Part of a small language model's weights.
Size: MLP 1280 SwiGLU, 45.2M parameters.
Training: a variant of Muon for these matrices, 411M tokens, 6273 steps.
Each number is 128 + 32 x the weight over its row's rms, rounded and kept within 0 to 255. Layers, rows and columns count from 0. Numbers have three digits each. The size before them is the row's rms in percent of the matrix's.

# layer 6 MLP down, 640x1280, rms 0.117, rows 163-213, columns 0-127
097:174112190152090145160141127042092142142138116142168157142100119150119162201140126100090131168138196073107101150154120142072147141124089125176154044143080130127090166135162197112176117146141109139146152108059111076094160144103164181140141125128113113198125063111069096112162072148102106120095166129200109131140141119101143162144166121200132162090168102117100206116136093080138147166144
100:105094174171126134095152135087126139123124107115158109137189156139133147059143190084167071148117132120191105117068199162140176131143099128077163093135134178149098073135101161162102124077066157148121144173140154094143129112122149122135167117163125174099105092147139116119151044173060144123105105120138157138124100124172089119116126152142119090170097140133092127072137141130092115086112
097:105192123167087135093146113099156172108139084110144164138060151092145168173115151164080124131116112130113103125146123162099123089075155142169162150111119150188175149069148100099155088165138119122102126114080112134109094158138088141155099137044111176144177117088127130121160190172113090099101127146150122123160079178074125119098171144116117114106146081136121100110122137127113101173144
103:098151122123197133151125099194159137174110187181126213133082132116125109121179100114140107097121155099101146107160133143171126122132093085100109112107088107118176061088157099156114134113101145097152181102152108133145118162127108090174094127098124133152137131156065118195136115090173124161135162131151121150211099155127144129107119204209070138152098108122107145113121130160137129072113
097:086174122137098152131134115082096120173157166113174139056123178121221106114115074098110063116130138185140209143146124172143146118176151161060094192157072135112080112149184099156135151117119062106177074120125087120129146152183123098115144127162129097107135103124123136097177088117071148138146140088114103075119187055045160082103169135153155085150146105153136117163087072128101127097109
098:142102120150121133144136152176138117081136131144172137138111179111149161132172171066089143148106093118131132160081112089180109133109178157108158159142129109184112157193130138199104121132080147148118148115151194166144111100121051172094088113091126155178137082149114156137105120104184127199173150143173140122138125160154117135146098111134106109144097148087162132075136163142105142097111
100:129153156128140156157057131135135132135113168118062090145116146178136166056177177147104125131124126139128155093184107151151082105167112128141148137109175084166104074103091124155102165183128102126162094128193148173181128121122134119054158051075122040087054105118127122063123097163088113196137108125100125187114124098078111154089138125119109159155152090099145197139158183139126154120118
096:082158163199121106216166080135124142108135103086143157153117135133129151087100086188146190100157123093163116118066159116164080160111102079171129129165119101124085109102141105164127195141139086136168114139122105129119099162143122091088133130159096161107160129085117147112168109055142145131058171080152082092158131203161135108113153148181137147093083137074150099131146147163110160189112
103:134203109111121151145135113113095081114173143174144147101156123185120165127088117152169125135144152159098160136167181048139143162131100136114146096159142087148101128132128122158116145134164156101109132101162175075085128106042095142103144111156135120212165140136111071127167104116155129092139118125123159089134154130108090188165116146138166112103202144112154076165134147148136099143110
098:105143146186136147147121136161128110098138102163139143217102150145091156118107109180150073117140155116131122120125112155123147075152116099098163128094197108101158096164116105109174133068133145138107104108126160155107095144083147107120135140139168109171125121154126168145110112100111205104144087144073038105133162087083058095151063106135163180072100131160110125216143093135170147128171
098:128155150144100128048132147109129137102123095112105123128182134119101123127210124118069142173131148071108156161116172219111158094143098146076086211150091118131123087135197185151176113087105134082103144171112140122137107130105199130051162140102173125115104141116121035107165128089127093146145128073077142122156134120155091117148146120126103141090133132116092110051074096064144103112111
099:115121107082128100147128143197084156114115215135155121137147173129096133129111162089049129112110101123132156087143111106107113128196152119120083074206082103097201103131107168169127083166123110097128153165146086116027136153078114140113140114149139170114077096094168122132127162171149131205108134059165136163196093104103128164142125113100107167145137180165140167172142177083122184149097
101:106067125129069133097094134166088115121087127104115141100108092125138159146122128143176111099115146126142158176165142081106186124094158128149140079163125108114180129146180142148115136118120162148099213099117175130115157110092165148110161157188122067159146149130108146091102092112087121137106126098089157179117069148122141111076129113151136109152114084127140172155131087199166178105125
095:140128170096105079101129159098102136108104129126101168149166050095111122085101117126119131136223131056140088116114072120138175110148133143141120138142150131151115100159139155090094106106138128147100093136150115118147127144110179103085151142142134128123064110142122155092133047104153088039082040142161166141105146108148124090181081154194188098112062114132114128088175104160140107124150
101:110123113143096105169113124142152143082130134068097149127128153118157142116067115114097144127055097080112127155102159132138098153192146099086124082073146116135119130140109178093122149123117135096146138113163176185135148151078139113086184115127129122154112091081129129146093171170108164212163134100103064181149110140123108111122102131149106161117136150095126067146143174142098175138122
100:110160141200168132105082107174223112152093102120180135106116174152137153130139095168069126143120146136157192153184136097078115213128137097163209084154141068198159170136123104102125138155092086117149136124124225079085154117156146153127052224112113109145109178148105112159095126178037126138204126116126195132166094134182087177111109077116106177097190117120096116091108169116087164094152
097:109152202152148101119163163110090125120139090115112146137100161073112139118102167124102101191125179134139142115145149155149131137198141079118163213199094124112116185166144173124127130103111125174118138107094156126117097168136141178131133174103106069101108137206147132155097197113152102147080038129156156169078122192113129114083087142102086126119154135139103114181159119101079185094153
098:094090121144151103057156126130135131118125171091094160118150090153178114174166133164097133150125095140120123105127123132091095149212135097092148108194166168162057101101124076131125158180143174174083099081159117132096107127151156081092159137131164118117144147081139150094151121110141120147141110093083174098125211139137067146104126119172150092051183154094169140151158119135152036078155
099:098172123150077108169103137131158115104155158115145082143102144111076106119080155148139199114123112150127183139115107134131152123131121150154058174173078096111171168172183114152103067140151168160110128087117110089096099160078164081139127090139165120118157168118119135097135163169161076076062097133143147136155130142077123120147120099121119118152093114163094082128033109173219138156099
098:235059109117089132131116140111131091141155114091180155180120129186149133148148117095123075129135142112120072197118092126147133119075147124168087169143137125132146115063047111176109132122187175125160136122107128152124132157144100131185172172198128103087125129150160083069135167143166149102173132144149082130179103093138101089100111148172142131160179097087052159184138114125136187145150
102:164080140084166132156140155101121139155128115132133178143091137176123125118128080155116181195103115138098146102183114173153157108143071156162144135141111103148102105081113137091119045110121189173165089084107102186065182163174063144150114107156135163103151073130063161160139050209138109135052186119088112150158234136098095099107127097093187163079154067153165060168122111146161122120125
096:115177130142098172119149104181156075121132186138136123126142144152169147165095130131087077132142118090121137090087093110124126144104111078141220116166145104140130185132135152092122080135164143117150136103085121089113129171174083175149082181167096096149147166113167134132115096081096119148100120110113160138149157134124100143106119186087185064096166165111128118095129102148089177160094
095:087138130117149118084104109126108143132092177105114119108189171092155168179126150191148057165192140185202165143158085118087146128107104188141134105115107130133134090113146154099195094154121148143093130131139123138105108161142165138165138149145149102109095082187116168154172072133119032096136114100164130136140162164068123129152111151094106154113171125121138130150131099151113139133170
098:125134137136148193150170147167229124147146119138146100068132118101182150114132177148101144102121139126161103070185144111117135134169128203179106112116158106118183119169121135120101091131142162129088124163130114138186149125073083136087113172046086120086162158104191106190140126149173114110141125142127083193110139129102168186116135099150143125163143049148081188070107083092103154182092
105:159137089131148166141142137136176168154024097173178099141090187157104146130043154113125116160096138180095082133158092065142143205171173162115123102101107167151096134110115086115134148069144158125118189142090150154123120200164124109115191096139087127150160177085183162067134134148150120136118147162110073121166144082193121141120086106181110115098165172177123145172141170157133068066120
102:155097196141160156154113154153079120122153168145159112102143195107134150125105149163146186127094119101147114166117160126098153064119153113158171126102127129170121138051133059140121143183084145131147142145130129194127177127098116111068084123112147098138168113123156170175126133119102171181128076170143121065130127135137143151150102180136142147137098149144077169184152194138063078104140
100:117173159092177109156130136138081077143163105123157101156102103112126027140078169172112137121087092190175171086156161137108099160158147101142143054128117145174082141097123116117079097127110120137134121139122149141123133160135103163110134090162127127116163099091076040133163128161076129120026125079155140113087157117161144166132162124139209115197114155070095141102108152106121130118106
098:109103094112135046119122140166112134109138177108102147122017142091189121115069067150135144189138099144122131134187158177052129106142129119108100141122149087155084101040084082159151147129131145110114118174094177133139106138083101117125112088126127169140099156097143080166109118093126128185131148124121096173107112091096149135129083101178187150072083126141109173108117134117067095130111
101:086093169132113137102145130122097171065124100084111131145164116088152089164081095167110087097137159177108131158142067192120108151123172112103139156107159089097151180098122114115128163121114143158143065113113143159099186129180131162145148093138107133133150162083115107070089159151162117119131170136143134115103115147136120147141156105154156100130162116125086112086092163048118117159145
098:118137060187126143151122118133070111126143126163147113118109097142138139121139062089125146084138124113144113118145149124129152143142151168112143134104175177150120118136129114097153153096063091127145136101094125184148064132138155095081161172146112177099076137126194090099117081175129128160065104183093193064086114152075094108133120130140081131158094185149157112186184166110088130154123
102:091123161145127122136105100143150055168165128131185097211152149099132106130088093195139146127118162138127118129138131158141062097147175149107220129042118054227130107163112099142103147106115128117150144206123031145130132172156142172149124120119115113165126145165105118033175100052073153133139125159171163110117141126109133107113180116073114145154159106123116113112138148167133121099174
102:112182141124140135095029137182151178139117163091096107155097208110106172024122163142138100187120104145118149124176164129111110121141172084099139109117136173122122147097133062137138144149101109092126147115178139171096146111167145122094165099116210095127101101082063163098160103165138181098111137084133150121142160041120167120067118176114131099138089085123073072117211108175085170142106
098:170089126152131135156107158137081147116082091143152136067129129125116201088162115099154165123091125117126156121087121139123083147116114139067140109159142118109160118103096058105110082146111162108147204066156088110104110153082133101124100139092117046104115144130121201135107134123148112103115137167128093095118126164154122074134092096120134153141116102094098142069168144083113139114111
103:080109121058155196142098112092132115153215120140181091148196128128108119106141148098159173095075146112153128143140129106127099134102081119140112165128145161147151150185170142105113139095121145123095171158134125177134167071178121109114111186075103112141182117094127107086131134133173110096004128133187114150118114155123103136055141113130041079089108067115158170042131055088147126175138
099:163148028123092153043139156109151147123192099139158158179128142131094137149079159136138135134152110083122107137127124144141213131136169119133156120113181110158195098082102085137089111164146089104148107152122164145137117125105128167146131129104151163145103128100074129148096080169213098127129157117142176130137168063119075105132112115169134080204115203143156133158156128165133110149108
101:131199157155127137173089145113130088105089150108086149110115133126131086085142139133129084128135124072131071157148185130127174141093190108089201124150062107084075117183144183112107096131166108159092146092090132076119133146123141119112130143086138187164128113163141115120124102144150129091129127118141136095121144135125167113138154080157181129094134096174173151183141096140179039170124
103:154090144121080193106165154098143133122145114121191118081167151110194100143089099105081110123102095107096038146186105139152075137125140202122083159154142157163102138149126160108115104171125146084091095144093118123104118108109140110157121108103109109072106061088122114145089138152096141108133114091113142123089112151134165114119122157129141125146127167113069149126081107115179102127093
099:180101064145149101096156179124073107195116161161149139130104201144100115121137139137151063139134170149098057105079114192128116112125166131122198072171163136078145063157142113086136123112131118123111078063090112145146080082085136178163119137115158090168184141151118140140113171138087151152098119142110132112133119149125175134140152186130117154144162143140087126137116147119118215109145
099:070164142121140133157157093142139169119181143059127154113075069162071139141125197171147158117136106083103111137112051121116145042085152084115178077090188114131167167067139095128093137112134104134108075100115142108175143130059111084145114061134089168128136124062055124175156145183174162114066081124115116115172125109165170098186089097119088163162148135091137165134104129121147089101174
097:108137130141121080101117187135093188160180208192139145094137136139120149127144133138080168134152138149085164151150107135190108093145145133138124133113102083181114112155108151161176115105157104102111186155116191062094158151171063059149139113107179138124160126130156114148130037092119088123126138161097152167105092134136091116086103172174102102222152162151116141108136145132149146224117
097:117110121159161143096159153194134125052128092165084134112148126167106120121095085124137122149119109118075142061098157160222098157121118107149158176117136124112130160151165137167190142078123178060158138083145132137134135081188102116108162105150089149123154132099150130121120147094140152121151077127088154131114153108125145080156198131160102129082172122164122129137160140115073125095154
100:138165169140112126098146130173118225085071113131171114116172119126126118192159133119130093131132168130104122067151133058144155145190161137145132084081060129142113106172124139128195119118124103128122125143129097097117097108190126147163108135114146104087136077084152162121166158131132163101164101079155174085106133144100154117127080110179118142077148160099119166108086141100100080126085
101:158127091085118113160143186089128121052182121112135139182126182095068121122174184132144104111071126217132165075226156141102148121054134167143132147143053105166151143045123144133170099118087124177086187097132086096074195105149137114099107053107180039118109080139104122161130144077129152109045119127128149128120091150113123182180141070112130128171143098110161125135108183139048169138177
101:102116132138154152087087110086121114113119139126213161127124110110136137174126148103143117107105127164110161173138130105182104121122164201169153139132066176195169118137074112153063125051143133163110100070169154082136167160130107109129134097119111187078105157160178086053159079111115163155134135168168138103106126141177175114120127140052161116128106138120141076129122065078143133092101
098:137166137147136111135099106154173133139094107098145139128136184058199113067080069069145134161089106148148147134073126189042133146123109107135144156147142158120051122094116151203140106078096144169133168101164133175105123137144128119076120098166156220158106132157083104064114157146109101124095134143140104172068103176172087148167095131127098082124102146097065139109107144119138156125082
096:108167110077109138098175044132120162107144090068126147121164134128072142141152110120114161102127138098140088124152152113112123155140108156098147144123170126142115060106115147100088140140137130124149112092115160161072113064156127153164121121154171115114191114137162117170145150114085136129122033166199093111122116066124118125092140152159112148201236085077159137177130115087081164184148
099:176149125130142123166129138095099091155069134141134146127115185116127056181150116141115118146082092157115155214094123134129113090156130091146153147162155148165140101144145151178146089109134149140155134116117118111114136115118088099159119182095151106089077182102145089135126105139138085126115125122100126150126107093142116140124108107103082151189116146152117142147106167032149149145100
097:117157114127081162107142136091149143155118124157138182121148124141163190134104106128120154123105127141058156120155171111108088124092148103121102118151164101134126132185106109103221136086156120138069074202105152131188163100127103174145129184071112129141111140191124155105104156126125111114141194159189117081085121107170153184169146149106070107113169108133176088152074098189148069117118
102:083143121153106193101144095114104148086130088150154116156131113222146071111136055097076120164177100131142076163129141060149088093106104094139180186075162134095112170126110115117151128098151097118072104104137064094158124083104151133093107115168102135118103134062133187170082103114058129106123093057161121183090088185129096100156142136039067152184142140068135150154100127138113113083169
099:157129128117108139200126167151168124057127061114151147057156143087129173104148125137081139167109076131085124079169128175113121145154170150114161112142137094096091117108126136103178167096179132142130150110067208157138125129131137144124103103130160112102113090160184072160071132143140112132124138063114116146164112109134110117131118153089125124127128039142124143166057186096131088068132
101:087101097072116124173076162126107141120091071139112135129127115062185117159096107109119131147113107149142091118078154095079208068173167124100182155118144141199142147126183153077157162207140115112085116115122170128124121139102152141113096116097140121140145168130159068147132107115096136115050113166141118140082127115120139107132074150133145144113073164138035099157133146114136147091108